{
  "num_hidden_layers": 11,
  "hidden_size": 384,
  "num_attention_heads": 6,
  "num_key_value_heads": 6,
  "head_dim": 64,
  "intermediate_size": 2048,
  "vocab_size": 8192,
  "hidden_act": "swiglu",
  "norm": "rmsnorm",
  "norm_place": "pre",
  "norm_eps": 1e-06,
  "positions": "rope",
  "rope_theta": 32400.0,
  "rope_fraction": 0.5,
  "qk_norm": false,
  "attn_scale": 0.125,
  "bias": "none",
  "tie_word_embeddings": false,
  "parallel_block": false,
  "init": "uniform",
  "init_std_qkv": 0.0198,
  "init_std_o": 0.00423,
  "init_std_up": 0.0198,
  "init_std_down": 0.00183,
  "optimizer": "soap_variant",
  "learning_rate": 0.00211,
  "lr_mult_qkv": 0.7,
  "beta1": 0.95,
  "beta2": 0.95,
  "lr_head": 0.00668,
  "max_grad_norm": 2.0,
  "warmup_steps": 200,
  "schedule": "cos",
  "final_lr_fraction": 0.03,
  "batch_tokens": [32768, 65536, 98304],
  "max_seq_len": 1024,
  "doc_mask": true,
  "train_tokens": 284700000,
  "max_steps": 4688,
  "dataset": "wikipedia_en"
}
Each number is 200 + 40 x the weight over the matrix's rms, rounded and kept within 0 to 999. Layers, rows and columns count from 0.

# up: layer 7 MLP up, 2048x384, rms 0.0973, rows 619-636, columns 256-383
# down: layer 7 MLP down (transposed), 2048x384, rms 0.093, rows 619-636, columns 256-383
# gate: layer 7 MLP gate, 2048x384, rms 0.0977, rows 620-637, columns 256-383
up619,219,219,167,137,177,163,241,201,140,218,168,225,151,200,224,219,208,165,179,178,109,155,179,200,191,236,154,143,271,231,192,237,136,217,162,135,185,166,242,164,159,205,207,274,229,243,228,265,199,242,256,252,225,311,218,213,211,245,184,152,164,137,248,144,331,269,226,269,197,178,229,206,141,205,215,220,293,233,253,186,177,200,239,159,153,195,156,173,238,202,241,334,230,164,179,226,157,230,150,220,236,127,183,209,195,135,182,208,313,193,190,180,230,181,217,243,218,168,188,191,185,239,301,212,262,183,280,190
down619,187,198,219,90,109,161,223,227,167,207,204,137,177,145,201,275,147,231,187,216,180,186,206,192,196,197,192,233,160,188,219,148,131,182,194,257,148,193,84,238,169,209,200,159,258,187,213,143,176,124,219,210,115,174,246,172,253,256,168,152,136,189,253,201,158,88,222,208,217,224,195,264,163,171,172,224,171,195,165,220,163,178,210,237,237,151,162,265,228,164,161,153,236,162,236,167,206,132,204,195,172,255,206,167,197,152,185,244,184,183,235,182,219,233,275,238,218,222,278,113,218,226,302,142,187,220,258,145
gate620,140,211,271,268,237,200,217,230,205,265,140,225,210,232,282,210,231,134,208,208,227,268,180,138,242,215,255,130,196,146,226,197,171,213,210,251,188,175,125,187,216,174,229,209,169,192,213,194,165,232,105,216,148,216,229,189,240,165,210,191,250,200,188,213,198,144,202,222,260,222,226,199,209,198,105,236,241,175,175,197,179,239,154,203,240,167,230,159,186,102,226,174,165,214,233,199,170,206,136,191,205,202,219,134,159,242,179,167,200,173,232,214,177,198,139,196,238,210,193,234,208,226,110,258,194,179,118,162
up620,252,221,256,206,192,207,231,249,157,281,152,97,140,198,201,207,237,161,186,173,197,181,150,169,197,161,241,150,246,190,173,235,141,140,163,280,186,163,198,215,182,162,208,192,110,167,183,169,156,282,177,163,164,212,246,179,239,194,119,178,169,134,266,219,182,205,136,217,157,180,229,251,244,178,187,127,286,171,176,196,151,251,155,241,183,245,147,171,200,107,189,171,193,249,199,237,196,137,192,185,160,253,232,148,174,156,183,253,183,201,207,194,237,296,130,167,229,268,137,159,228,200,188,158,205,225,174,125
down620,216,156,158,241,245,227,241,199,141,224,190,178,242,210,186,224,236,175,191,131,195,194,157,240,195,188,207,217,219,179,273,234,226,212,223,154,155,132,218,149,216,203,200,215,191,193,220,181,239,199,142,181,268,229,206,223,205,243,211,199,169,196,175,216,181,156,269,227,156,200,300,220,236,160,232,153,313,233,173,223,141,188,201,249,237,231,151,237,225,184,110,210,211,160,197,158,165,182,191,210,154,223,162,164,236,176,247,166,140,163,256,155,250,249,179,196,238,180,164,215,152,157,180,171,156,230,194,135
gate621,202,254,218,182,236,266,237,218,192,280,159,191,229,159,202,268,252,189,133,253,270,260,211,195,174,273,257,257,167,183,215,238,205,216,266,142,201,128,165,148,267,178,214,268,197,211,275,254,110,196,157,260,194,267,115,185,167,231,254,156,137,162,102,106,211,215,296,263,210,184,206,218,197,212,202,254,187,189,204,199,199,199,210,190,206,228,170,198,205,143,151,212,236,242,181,189,262,192,133,223,187,181,200,211,191,173,161,211,122,187,184,183,233,239,178,178,203,204,231,222,229,209,190,287,231,190,278,246
up621,183,235,216,238,208,190,202,207,152,216,225,169,189,196,132,198,168,231,212,190,185,180,190,142,151,148,141,185,122,247,280,216,138,201,195,204,237,223,201,210,242,265,174,141,195,231,182,190,80,167,196,211,193,205,219,169,168,220,193,183,192,178,187,258,206,171,207,187,210,121,195,95,186,178,215,268,201,253,85,225,179,218,248,145,220,250,233,196,256,128,184,190,154,238,148,265,173,117,181,249,212,203,126,183,151,233,170,179,211,358,189,278,189,157,237,229,190,206,230,209,181,189,182,205,173,187,263,167
down621,205,165,159,168,150,220,262,195,226,154,157,211,133,214,193,227,232,152,210,241,228,201,221,136,196,122,250,171,142,248,153,275,225,150,245,123,181,202,188,198,216,212,216,172,246,222,148,217,152,201,220,211,249,228,196,332,208,287,164,189,195,188,217,243,157,219,238,209,178,184,217,202,172,208,210,225,190,266,161,149,236,228,224,196,274,197,252,207,223,249,214,253,208,165,154,171,211,166,139,179,193,242,188,188,252,162,219,259,236,252,220,262,208,226,222,206,184,148,172,208,151,186,181,156,292,212,190,187
gate622,243,176,166,243,175,225,250,248,195,149,230,168,196,187,172,215,247,247,281,171,131,185,150,230,287,192,204,231,240,193,212,139,230,182,252,163,142,229,220,181,194,162,180,229,191,187,181,132,164,234,194,175,171,104,222,211,118,209,215,264,187,193,184,305,179,222,175,216,168,133,186,200,244,175,230,190,216,164,239,182,140,169,188,203,273,233,206,208,217,174,191,203,194,270,181,189,228,243,187,193,216,160,177,181,233,206,156,236,131,220,180,180,201,227,212,222,256,292,173,272,219,151,138,199,164,188,187,169
up622,224,201,172,214,181,182,217,206,185,160,259,237,241,168,224,203,218,250,180,187,100,240,212,161,256,273,184,198,213,174,177,157,219,213,188,208,176,220,243,141,187,195,119,238,173,192,180,116,261,228,146,188,198,137,252,248,181,193,255,232,236,172,210,260,133,156,223,200,223,129,188,201,214,207,226,215,155,196,219,158,156,162,168,210,248,214,154,273,198,191,215,176,269,171,187,173,259,256,179,183,260,238,211,162,139,263,115,217,149,236,218,113,210,196,214,185,212,263,179,216,194,179,149,222,211,189,114,131
down622,207,235,210,186,183,133,159,232,219,181,217,245,258,214,205,123,188,274,201,205,197,183,189,174,220,217,198,119,244,238,194,127,269,193,239,95,274,189,195,192,240,181,242,253,233,184,248,228,162,179,159,233,183,217,128,299,214,185,184,275,206,195,196,194,216,96,183,208,241,164,233,166,270,195,220,200,171,127,187,175,150,222,199,197,205,152,124,189,104,169,244,245,215,199,221,178,218,238,179,195,156,240,228,207,208,171,115,239,195,265,201,211,187,201,186,184,186,171,168,216,241,237,203,162,160,245,183,139
gate623,163,190,234,173,180,184,236,213,205,161,258,145,170,171,163,231,220,155,199,166,132,156,147,239,228,206,270,213,253,248,185,162,203,215,253,252,248,247,194,181,227,163,152,191,202,231,187,154,195,71,178,215,180,194,228,258,212,197,161,229,303,189,191,217,190,119,164,189,89,155,241,144,198,107,151,184,222,217,211,211,156,189,107,250,159,226,283,186,169,199,170,243,190,214,212,192,214,183,155,180,224,207,203,166,226,202,227,160,217,175,174,284,202,176,221,204,234,282,140,170,266,242,226,218,207,222,148,234
up623,195,193,250,213,204,260,155,160,95,200,165,164,202,185,161,286,203,180,171,253,206,192,151,205,179,194,196,161,255,188,150,195,210,104,234,285,192,167,209,277,144,194,127,190,259,194,107,177,268,56,227,215,265,242,256,170,176,198,220,122,193,167,232,200,170,199,214,245,169,217,246,177,163,173,186,187,158,207,233,177,195,213,191,196,191,223,170,136,221,210,186,251,185,222,134,211,214,194,206,210,233,180,130,199,190,179,241,154,224,192,203,128,226,238,168,239,184,183,205,280,149,252,254,209,182,214,204,230
down623,167,256,247,158,188,171,185,204,160,111,186,186,197,146,239,183,126,166,171,197,168,245,213,233,155,196,241,181,281,233,161,202,241,259,175,200,207,247,171,285,218,162,206,257,225,247,248,176,198,188,263,237,215,168,244,213,185,172,149,176,156,237,251,191,191,219,170,237,162,207,207,264,185,204,223,154,244,128,255,214,150,236,232,295,213,212,160,208,237,185,239,213,213,201,277,166,161,168,181,160,229,215,234,233,202,229,225,211,187,169,167,216,202,242,197,231,208,185,201,228,237,208,267,216,187,160,174,158
gate624,150,208,139,184,275,266,193,185,235,182,227,246,210,279,188,141,239,211,201,214,222,145,271,211,159,174,147,229,190,136,170,200,192,164,208,193,183,221,206,170,163,144,226,231,222,204,155,152,258,262,236,221,183,165,239,231,193,209,201,200,220,267,219,186,300,242,234,201,160,179,178,122,187,238,211,138,200,257,227,145,225,175,210,220,167,223,189,231,112,181,166,220,136,268,147,230,126,236,132,173,202,256,247,139,164,215,197,89,144,184,168,235,231,222,219,181,203,161,223,208,232,162,171,184,184,224,196,168
up624,148,126,196,172,209,156,180,146,176,274,195,241,175,182,225,150,214,187,201,218,166,152,248,217,223,214,200,177,211,109,187,267,239,186,253,214,250,153,243,220,270,160,188,163,253,209,225,171,231,226,223,141,238,242,202,171,141,252,203,224,188,223,244,169,272,242,191,220,249,176,188,283,195,250,187,151,144,296,159,188,219,148,166,185,143,181,228,160,204,246,212,234,212,229,188,241,226,173,267,213,189,250,230,155,201,161,136,233,178,192,145,185,165,241,300,202,151,222,245,206,261,232,204,116,173,214,201,169
down624,277,188,126,192,200,272,199,200,301,202,196,183,202,167,232,228,182,190,205,189,128,124,178,174,120,163,245,127,235,239,183,250,239,222,179,261,222,220,216,207,229,241,139,164,110,212,251,218,207,110,216,159,192,179,185,187,145,154,211,253,240,177,132,217,168,93,236,177,188,181,216,269,195,226,177,169,122,183,196,217,191,197,141,197,175,287,183,235,245,254,215,165,190,171,221,179,219,179,196,203,164,162,128,156,240,242,239,230,236,239,247,212,184,185,243,167,210,202,200,275,134,222,181,242,172,283,247,196
gate625,182,168,154,284,287,208,163,223,272,253,89,176,277,80,225,291,196,152,202,182,141,214,248,166,188,215,264,208,193,214,166,225,150,113,222,186,184,89,206,239,176,223,177,182,194,188,189,115,174,238,233,214,156,298,272,220,187,168,201,141,159,239,169,289,148,138,166,166,205,261,288,219,111,266,178,121,239,157,210,128,318,78,286,205,275,192,170,200,85,202,206,198,244,179,242,246,229,149,185,221,182,205,232,162,246,255,284,258,174,136,235,189,290,283,133,105,183,196,129,80,155,210,190,201,246,228,178,260
up625,292,233,245,116,201,218,213,115,266,179,157,71,165,267,175,174,285,142,255,160,283,203,171,237,136,180,119,161,184,197,269,212,254,217,170,161,173,56,227,171,239,86,211,191,268,144,106,147,203,309,194,187,358,261,98,221,153,276,194,130,160,173,150,232,222,296,307,136,160,101,225,238,158,205,97,243,207,264,208,213,295,201,225,275,195,173,229,288,237,132,166,136,228,102,140,212,160,211,280,263,138,199,216,304,175,193,175,320,229,159,84,216,328,199,215,184,134,158,164,258,152,205,245,188,300,175,125,206
down625,240,168,120,179,168,275,186,221,215,236,197,240,148,201,162,177,220,133,207,238,153,193,194,200,246,288,175,122,180,213,178,267,131,141,156,179,215,190,247,146,153,243,179,203,241,213,279,205,146,237,188,201,321,203,195,165,103,223,221,158,158,215,218,252,209,208,201,184,128,159,175,272,149,176,150,179,226,121,158,142,197,315,245,247,273,230,234,279,292,150,191,112,252,99,173,261,216,254,164,247,245,125,230,158,300,206,180,165,152,129,222,224,331,153,197,138,212,245,208,148,219,251,198,183,101,165,210,239
gate626,287,210,217,167,194,183,108,166,267,229,169,176,220,220,269,188,200,203,211,284,214,201,173,213,240,163,210,187,171,231,170,247,184,258,225,147,288,235,258,215,110,232,103,190,171,216,202,212,187,199,130,201,225,227,212,210,225,218,229,122,246,189,223,175,188,120,156,238,200,215,273,299,172,118,191,154,226,134,276,145,161,172,168,240,125,201,219,172,285,214,239,299,167,235,318,304,204,165,246,199,222,123,139,225,155,269,111,194,146,155,222,159,276,219,201,184,176,126,162,239,198,179,172,286,171,193,220,280
up626,113,164,148,215,186,194,188,214,168,194,213,229,217,178,111,204,148,229,248,147,183,193,153,215,207,206,193,153,263,223,280,198,250,124,186,282,155,178,150,153,255,215,173,246,276,196,107,189,153,172,239,255,214,143,210,141,203,165,157,208,225,155,212,276,206,300,157,233,232,249,247,214,148,247,230,258,187,223,211,200,213,172,229,220,240,254,114,174,161,229,191,190,151,231,203,150,212,156,179,224,174,237,176,208,233,161,227,157,137,178,187,200,222,269,237,224,213,153,149,170,142,210,204,172,174,210,224,171
down626,206,125,206,186,213,222,193,205,202,175,235,145,182,211,149,159,267,144,206,139,224,281,160,234,188,162,245,146,250,234,271,167,180,143,177,149,227,165,180,171,192,204,196,275,175,151,180,177,160,218,181,222,199,204,129,129,125,175,167,193,259,195,207,269,184,208,195,250,258,95,191,210,246,205,195,201,228,187,235,180,259,165,193,217,196,282,195,207,128,233,213,134,265,199,227,289,174,120,231,195,241,206,254,190,174,253,216,128,203,211,194,171,160,179,248,219,219,228,216,236,203,204,171,151,192,234,218,191
gate627,120,113,243,222,233,245,259,182,205,212,323,202,197,204,252,216,206,230,228,247,167,213,266,183,235,243,235,193,269,245,164,168,191,170,170,224,216,171,162,255,274,234,158,196,187,218,216,233,224,176,152,198,177,266,181,219,291,158,167,211,191,190,198,271,201,227,212,241,205,209,277,227,197,232,158,183,188,118,211,273,170,209,209,247,221,288,181,162,183,117,206,251,236,237,210,235,141,178,168,217,73,199,236,150,256,151,204,233,177,176,146,174,124,164,267,193,249,218,159,252,147,148,175,66,123,202,197,227
up627,219,179,160,157,203,255,165,240,129,171,261,195,178,223,146,153,101,235,156,255,189,187,130,166,117,132,162,219,161,269,185,171,236,242,193,256,164,243,238,224,191,185,200,192,172,124,175,278,130,147,173,200,245,296,260,229,230,264,89,324,156,304,203,149,119,235,174,210,132,186,246,153,224,185,245,254,67,201,294,198,249,212,269,279,240,214,223,116,216,184,196,201,229,209,199,141,194,213,228,162,131,149,202,201,146,207,169,121,216,164,228,242,261,142,193,219,216,171,193,167,236,114,238,231,161,196,232,136
down627,189,170,212,231,221,172,238,171,147,186,175,201,225,146,289,255,170,193,188,201,227,222,126,198,214,180,207,203,118,125,202,221,140,248,183,241,235,195,125,163,175,138,203,244,225,205,225,224,295,178,211,183,244,252,222,200,110,144,150,269,228,260,190,203,169,155,281,163,231,210,210,229,208,186,212,236,185,173,246,178,172,261,280,298,221,222,229,220,125,187,155,203,217,233,133,134,169,219,164,221,184,154,188,193,162,170,150,169,119,238,203,224,180,195,166,260,261,219,218,167,167,195,202,197,178,259,239,221
gate628,141,146,161,235,224,209,213,163,190,173,152,183,229,201,206,187,294,215,184,166,225,138,246,169,192,183,167,161,200,252,223,217,210,150,199,184,202,167,119,178,211,148,224,205,196,204,227,232,219,227,182,186,121,218,166,211,190,183,200,203,237,187,191,126,269,220,226,199,176,207,237,261,176,121,222,214,215,148,214,204,152,149,222,152,247,136,229,196,200,234,269,192,162,138,161,152,172,158,236,244,244,235,223,235,189,199,305,240,199,111,191,162,190,201,214,253,216,236,219,178,186,196,170,284,192,182,146,266
up628,210,166,147,203,219,169,195,211,177,191,147,243,198,183,164,182,256,274,143,208,248,161,145,182,204,264,229,170,204,187,247,208,202,159,176,192,154,227,197,170,229,155,221,240,146,197,231,179,196,243,213,207,159,275,179,188,122,213,222,244,228,112,171,158,141,210,234,205,217,172,248,237,182,182,173,192,230,275,197,188,150,162,200,209,259,180,236,168,168,267,195,217,191,120,207,171,250,176,184,237,244,231,180,204,178,198,206,314,265,131,236,189,197,203,272,159,236,160,195,218,258,185,190,191,189,138,202,246
down628,178,192,185,146,252,275,196,219,165,226,108,152,224,195,132,227,158,208,334,180,126,164,137,206,280,147,190,150,200,167,165,195,155,209,187,183,113,203,199,184,133,220,150,225,231,186,154,239,163,213,173,296,165,167,275,154,175,182,262,236,186,207,200,247,145,181,182,172,154,187,255,217,246,195,178,295,202,213,160,182,206,213,232,252,127,250,212,216,151,197,256,228,203,193,209,217,158,183,135,188,178,145,192,216,182,152,268,235,222,246,209,203,220,231,174,211,214,204,226,276,231,163,235,165,184,141,163,175
gate629,160,189,165,153,222,232,192,241,182,158,186,146,265,192,222,192,209,232,243,200,225,238,180,183,220,238,158,239,186,207,233,219,167,214,219,168,154,101,203,207,184,247,164,213,158,181,217,224,135,192,150,158,231,197,210,197,194,206,208,265,234,214,159,190,159,180,190,199,225,172,157,243,213,206,166,244,223,209,126,219,180,155,259,196,147,177,239,197,195,210,224,182,180,183,186,224,263,152,276,170,265,190,149,196,208,212,215,213,273,196,248,233,255,237,197,161,270,217,195,225,202,212,235,175,149,263,178,211
up629,199,174,273,218,161,188,248,182,164,228,186,251,186,206,240,194,216,253,236,181,146,215,184,177,178,244,204,190,213,247,181,184,178,187,164,215,204,218,209,202,163,164,232,191,247,244,231,244,152,184,247,277,238,160,130,184,183,150,189,185,141,185,214,236,189,259,200,221,206,173,214,185,218,163,223,213,166,188,179,234,224,249,164,205,210,204,184,239,170,287,189,191,242,251,259,213,198,226,167,256,117,210,262,216,261,199,197,215,189,187,135,149,204,116,174,205,153,192,247,119,169,246,168,242,238,232,204,150
down629,201,235,238,272,143,202,131,145,201,228,228,208,172,145,208,215,216,183,208,229,139,193,131,196,249,217,186,206,186,225,203,287,202,191,193,213,219,221,182,232,177,194,210,163,213,155,191,215,186,112,191,128,240,102,189,210,253,201,225,213,179,151,243,231,251,279,248,125,188,163,174,129,173,215,240,155,193,223,247,207,250,174,257,248,280,172,185,231,217,261,224,129,199,131,185,227,215,155,192,201,187,228,202,133,206,231,203,236,227,198,165,204,147,144,227,196,235,176,232,119,138,219,197,205,203,181,186,228
gate630,170,216,208,187,238,184,209,159,157,222,177,206,225,230,158,239,183,209,273,138,170,154,165,217,255,201,208,181,195,202,224,143,190,153,246,241,204,258,141,165,234,153,207,209,118,151,203,175,183,155,171,156,250,245,267,201,211,148,217,214,146,262,208,272,192,167,184,259,177,188,199,202,186,243,238,148,260,232,235,277,171,253,187,254,250,175,132,212,256,225,140,166,210,198,192,178,187,220,166,141,202,255,178,222,140,155,166,185,145,242,248,249,177,181,213,171,190,194,253,178,234,215,162,203,183,191,228,293
up630,210,213,217,267,173,171,224,209,156,255,145,191,236,163,225,239,175,199,195,155,186,210,187,187,160,190,217,143,204,174,185,196,151,191,166,185,165,252,190,163,186,174,249,146,144,170,185,196,234,223,181,211,220,206,133,263,184,207,123,186,226,215,208,203,204,235,194,236,202,139,270,253,254,133,234,167,208,168,112,144,207,262,181,252,256,134,184,192,259,176,107,228,246,204,207,193,238,221,143,221,149,177,218,194,232,232,197,176,133,264,234,219,134,212,240,221,179,179,234,168,248,189,171,164,259,170,266,261
down630,251,241,210,136,158,154,156,210,154,180,219,155,170,138,174,187,244,163,168,181,240,213,166,162,116,175,262,182,240,232,277,206,203,159,181,149,173,195,210,131,228,130,244,206,264,171,167,133,211,209,241,201,201,211,194,217,230,164,221,202,212,77,238,223,248,208,163,202,198,215,262,254,215,232,208,189,202,241,152,190,167,160,121,209,191,152,162,184,279,237,140,249,223,223,176,207,198,225,180,246,194,231,223,194,159,185,192,191,166,218,192,257,224,201,189,212,177,196,239,202,199,181,249,209,248,203,168,171
gate631,158,210,138,184,211,169,202,105,215,106,259,233,192,159,183,217,200,226,167,233,255,147,170,230,249,170,262,234,147,291,221,182,207,152,137,251,152,152,195,194,145,181,155,198,154,200,166,197,204,211,265,198,160,204,213,273,183,231,243,189,244,242,116,147,222,184,142,218,158,212,205,113,241,250,185,283,192,262,227,149,218,220,217,266,247,202,177,209,169,229,147,274,177,238,147,205,215,235,164,231,233,166,226,210,189,194,188,228,168,194,137,142,192,159,122,246,260,166,158,218,245,242,189,171,198,261,218,230
up631,178,219,158,149,205,243,259,218,183,193,155,107,174,254,199,193,237,204,243,200,181,229,214,149,174,254,186,181,222,176,205,206,167,195,199,215,196,246,204,225,213,290,355,274,95,165,250,219,166,224,170,140,269,174,254,212,238,167,132,210,294,255,167,160,238,225,223,244,238,167,184,251,203,195,163,176,233,81,201,190,261,234,179,156,177,183,169,184,181,119,210,168,188,188,192,188,201,253,238,190,134,198,166,184,173,197,179,261,207,219,226,265,279,241,201,241,191,219,156,200,172,242,279,270,210,139,173,205
down631,189,253,226,292,248,184,239,189,205,151,248,297,191,254,191,226,194,173,197,234,182,228,199,211,199,195,233,192,184,146,200,164,192,236,78,263,214,200,212,119,199,218,232,297,303,156,268,203,132,223,218,133,194,272,188,203,154,181,222,268,225,157,189,241,127,220,185,198,127,232,174,245,203,246,157,238,203,236,257,247,235,194,183,206,173,203,194,211,182,112,204,175,117,230,219,214,138,218,149,203,231,190,219,184,161,258,182,220,212,191,195,234,222,116,209,184,240,207,128,192,197,230,205,207,286,226,229,247
gate632,218,171,166,225,197,127,121,268,199,251,190,216,267,211,148,94,174,176,233,274,224,140,240,226,250,176,236,232,180,165,257,193,190,149,196,223,171,200,215,163,205,191,224,148,256,122,248,178,257,120,224,231,194,200,224,256,151,277,252,139,187,183,238,211,208,179,168,210,185,131,192,234,240,173,176,196,226,260,133,219,168,125,165,231,232,172,221,136,209,144,104,144,189,203,222,240,164,202,233,170,129,221,191,161,171,204,200,115,225,220,187,167,239,211,276,216,223,164,204,293,213,190,197,234,181,256,246,113
up632,246,158,110,114,203,203,137,197,225,253,242,245,200,146,171,172,130,200,263,225,192,184,204,261,186,166,196,201,243,237,243,250,202,171,224,213,155,165,219,245,228,208,243,276,242,185,225,187,167,166,162,233,191,280,206,195,154,264,218,147,236,203,200,211,206,202,151,211,219,197,147,202,203,164,197,140,159,237,194,302,126,170,116,237,180,187,248,211,154,81,189,185,152,219,223,198,161,177,171,239,204,247,176,249,195,253,172,124,251,226,200,155,166,190,213,266,249,259,179,246,208,217,261,174,191,131,272,178
down632,174,208,197,123,130,182,122,150,222,258,212,280,274,160,150,156,169,247,168,185,199,147,251,231,197,210,118,231,191,238,208,114,212,218,181,207,251,264,199,178,282,178,224,190,223,149,218,176,202,135,154,162,189,132,217,146,176,175,178,224,233,161,237,265,210,240,233,209,270,260,218,218,155,179,217,189,157,149,239,181,141,296,196,232,175,168,232,218,195,229,170,164,183,238,196,221,160,130,140,254,223,204,239,213,203,90,172,198,163,216,200,193,170,237,251,222,223,287,201,180,208,161,222,203,189,168,139,210
gate633,218,253,205,260,229,187,124,245,202,148,161,184,175,141,173,235,179,210,177,206,142,146,174,170,235,250,247,287,230,231,177,206,175,207,181,267,258,207,292,182,167,248,233,214,180,246,168,258,236,261,192,156,244,235,204,160,274,192,204,197,258,189,263,196,147,142,159,138,134,190,204,205,248,192,223,256,250,180,188,185,213,256,218,228,243,145,174,173,156,206,205,229,203,222,179,132,142,248,158,183,187,159,199,249,255,116,246,188,170,216,168,231,190,206,222,157,135,264,225,222,235,163,204,190,226,229,263,152
up633,262,181,146,147,243,291,231,148,222,315,220,184,185,205,151,248,238,154,189,205,174,221,223,295,172,216,202,194,169,224,155,218,223,189,185,182,217,189,153,233,192,230,207,135,184,183,207,195,189,137,263,176,211,113,210,155,246,184,127,192,227,182,183,245,240,269,218,219,235,196,207,219,211,162,191,171,158,171,202,262,188,211,191,188,206,210,170,196,227,226,235,185,226,172,206,140,219,265,242,167,225,221,204,146,201,189,137,236,191,184,141,128,138,195,165,183,231,213,180,223,217,83,183,147,175,181,273,183
down633,133,281,174,233,219,171,262,203,181,179,214,171,294,237,179,260,142,173,201,156,245,231,241,208,174,170,165,224,178,191,170,142,179,196,169,132,199,257,123,216,183,152,193,240,194,164,251,135,230,256,248,215,205,212,169,251,213,269,156,177,240,181,197,229,163,150,230,165,94,198,216,261,181,190,222,187,218,193,194,154,264,121,223,182,311,203,186,122,197,223,138,187,186,240,213,137,213,221,264,246,241,194,232,226,195,203,184,292,185,167,192,171,177,237,135,192,194,210,197,198,204,200,184,184,231,213,251,161
gate634,219,257,183,219,231,251,179,248,230,288,150,256,125,201,203,169,161,121,199,178,255,181,180,159,203,200,218,163,198,194,211,124,233,197,250,183,239,151,207,177,227,228,214,191,171,196,195,176,179,192,208,212,283,208,243,190,167,161,206,228,177,267,196,169,260,223,183,234,234,194,216,171,131,181,259,212,220,252,111,239,198,214,160,276,236,218,237,163,231,245,235,170,188,168,217,165,136,191,253,150,225,190,231,216,157,154,268,209,141,251,237,195,226,157,231,168,202,209,219,158,114,248,232,222,178,224,222,170
up634,247,207,178,198,217,249,203,187,217,192,158,225,172,244,183,151,161,124,137,198,238,164,159,196,190,209,173,161,149,239,249,73,217,191,284,228,215,180,195,211,257,190,182,238,201,142,238,155,244,177,213,259,254,197,233,199,141,183,246,166,173,206,149,126,272,237,202,194,199,168,207,185,197,156,250,241,210,243,94,203,234,176,131,264,212,201,247,210,183,220,215,150,148,204,253,225,188,159,270,186,214,188,183,271,211,159,276,181,195,222,186,215,201,173,221,152,235,161,264,150,125,206,267,203,180,181,272,134
down634,204,209,213,197,244,217,171,114,233,222,197,201,167,196,118,202,176,262,162,193,226,204,277,201,194,218,151,152,167,267,136,232,194,245,218,205,193,183,178,153,280,171,190,248,232,215,198,176,146,201,232,211,227,196,201,284,218,182,228,172,201,282,265,179,187,141,212,156,167,177,155,257,184,194,127,176,177,235,267,146,236,186,194,205,235,184,153,226,168,183,208,217,187,232,254,249,238,175,171,161,165,178,280,227,146,231,224,196,234,235,200,193,211,151,224,232,141,213,110,223,193,239,214,194,238,223,163,214
gate635,160,251,151,204,255,201,167,258,241,238,211,201,141,195,193,219,219,275,228,220,277,159,233,138,131,165,232,183,124,259,169,132,160,140,234,125,186,205,166,164,182,241,239,196,183,220,160,270,177,160,282,250,217,218,219,229,203,151,170,228,212,225,240,213,187,243,190,206,156,261,231,271,234,220,236,255,183,188,256,214,161,152,235,217,236,194,190,137,150,170,118,225,237,248,234,186,225,228,160,186,102,241,199,233,187,147,162,217,219,138,207,228,188,193,200,236,176,197,226,169,242,246,187,183,149,209,161,253
up635,220,179,197,235,160,232,260,134,180,200,197,170,275,211,188,197,207,166,160,211,183,270,257,173,188,205,209,175,280,206,183,282,187,256,213,206,233,213,223,145,149,221,195,202,192,232,179,205,146,222,235,236,153,218,201,213,247,208,199,141,182,187,173,184,191,203,179,252,173,135,176,208,240,242,152,169,232,186,172,170,247,244,161,210,145,226,181,282,268,202,212,208,262,238,183,170,171,122,215,172,262,185,119,231,178,231,196,195,191,160,184,223,216,234,221,208,187,158,205,199,237,271,217,246,171,191,168,200
down635,192,181,116,202,129,279,122,234,217,251,227,125,281,208,209,220,134,165,214,276,239,221,140,163,251,216,226,209,213,212,233,233,218,217,122,179,155,241,258,162,252,189,228,250,195,92,219,169,139,161,197,217,165,224,226,238,222,201,213,238,274,210,123,164,133,205,195,183,174,221,164,222,179,283,206,211,124,198,166,207,191,83,158,234,210,203,268,194,132,192,212,188,221,201,298,256,188,227,150,238,160,158,161,200,208,193,170,256,197,139,220,213,171,223,155,246,146,132,247,192,169,202,208,284,238,232,175,227
gate636,204,280,173,108,261,246,183,227,199,254,160,234,194,216,240,165,210,218,163,148,144,261,288,189,129,285,258,308,174,214,205,236,176,172,205,180,210,249,174,204,133,217,196,180,137,287,168,197,220,264,202,189,212,237,241,210,247,235,152,267,224,154,138,148,217,158,195,205,160,140,245,210,198,246,211,117,166,193,193,118,211,240,137,228,224,218,153,174,181,223,158,178,141,264,244,216,157,191,193,217,272,181,201,169,192,235,212,172,154,131,219,208,184,177,146,232,152,244,131,179,151,246,121,220,148,189,55,284
up636,242,170,265,154,111,179,178,195,258,204,188,213,185,190,104,158,261,206,158,212,217,139,256,206,208,203,183,156,193,218,194,166,238,224,120,234,131,175,224,221,210,180,189,243,184,188,224,161,224,74,173,248,185,232,204,230,153,190,155,192,155,206,168,196,172,197,172,231,278,242,207,196,127,225,237,295,223,176,170,192,218,215,260,208,152,246,270,211,140,183,227,186,230,162,196,186,204,164,219,280,175,192,187,217,121,205,210,114,248,230,166,209,190,228,232,204,205,124,162,243,229,160,232,187,192,217,251,258
down636,196,207,259,211,256,185,176,179,231,157,205,147,218,183,155,188,211,184,248,253,186,113,197,136,215,254,174,260,227,166,211,157,211,248,244,223,237,188,255,195,217,171,271,147,269,118,199,203,156,206,257,208,185,171,245,136,195,111,225,142,159,147,138,216,264,245,176,163,233,185,160,214,231,214,258,260,248,238,241,226,194,179,168,142,181,165,250,269,152,178,151,191,246,205,227,204,216,121,154,118,180,264,195,204,149,206,242,219,188,215,195,216,173,237,159,234,209,178,191,227,225,174,174,228,200,214,254,229
gate637,167,233,249,240,194,183,242,193,219,230,227,286,226,233,216,156,172,174,253,252,161,132,229,248,169,271,238,171,235,200,215,161,221,203,212,243,261,203,245,215,180,261,148,238,147,192,202,109,202,171,167,209,212,224,240,219,172,230,126,168,201,262,189,190,191,180,155,194,204,173,214,165,179,227,149,172,79,213,223,240,246,129,242,196,196,221,168,136,207,166,234,196,242,239,207,205,127,211,211,275,208,188,181,237,162,191,165,261,268,219,196,215,226,163,255,239,184,196,232,150,243,188,176,159,231,218,220,158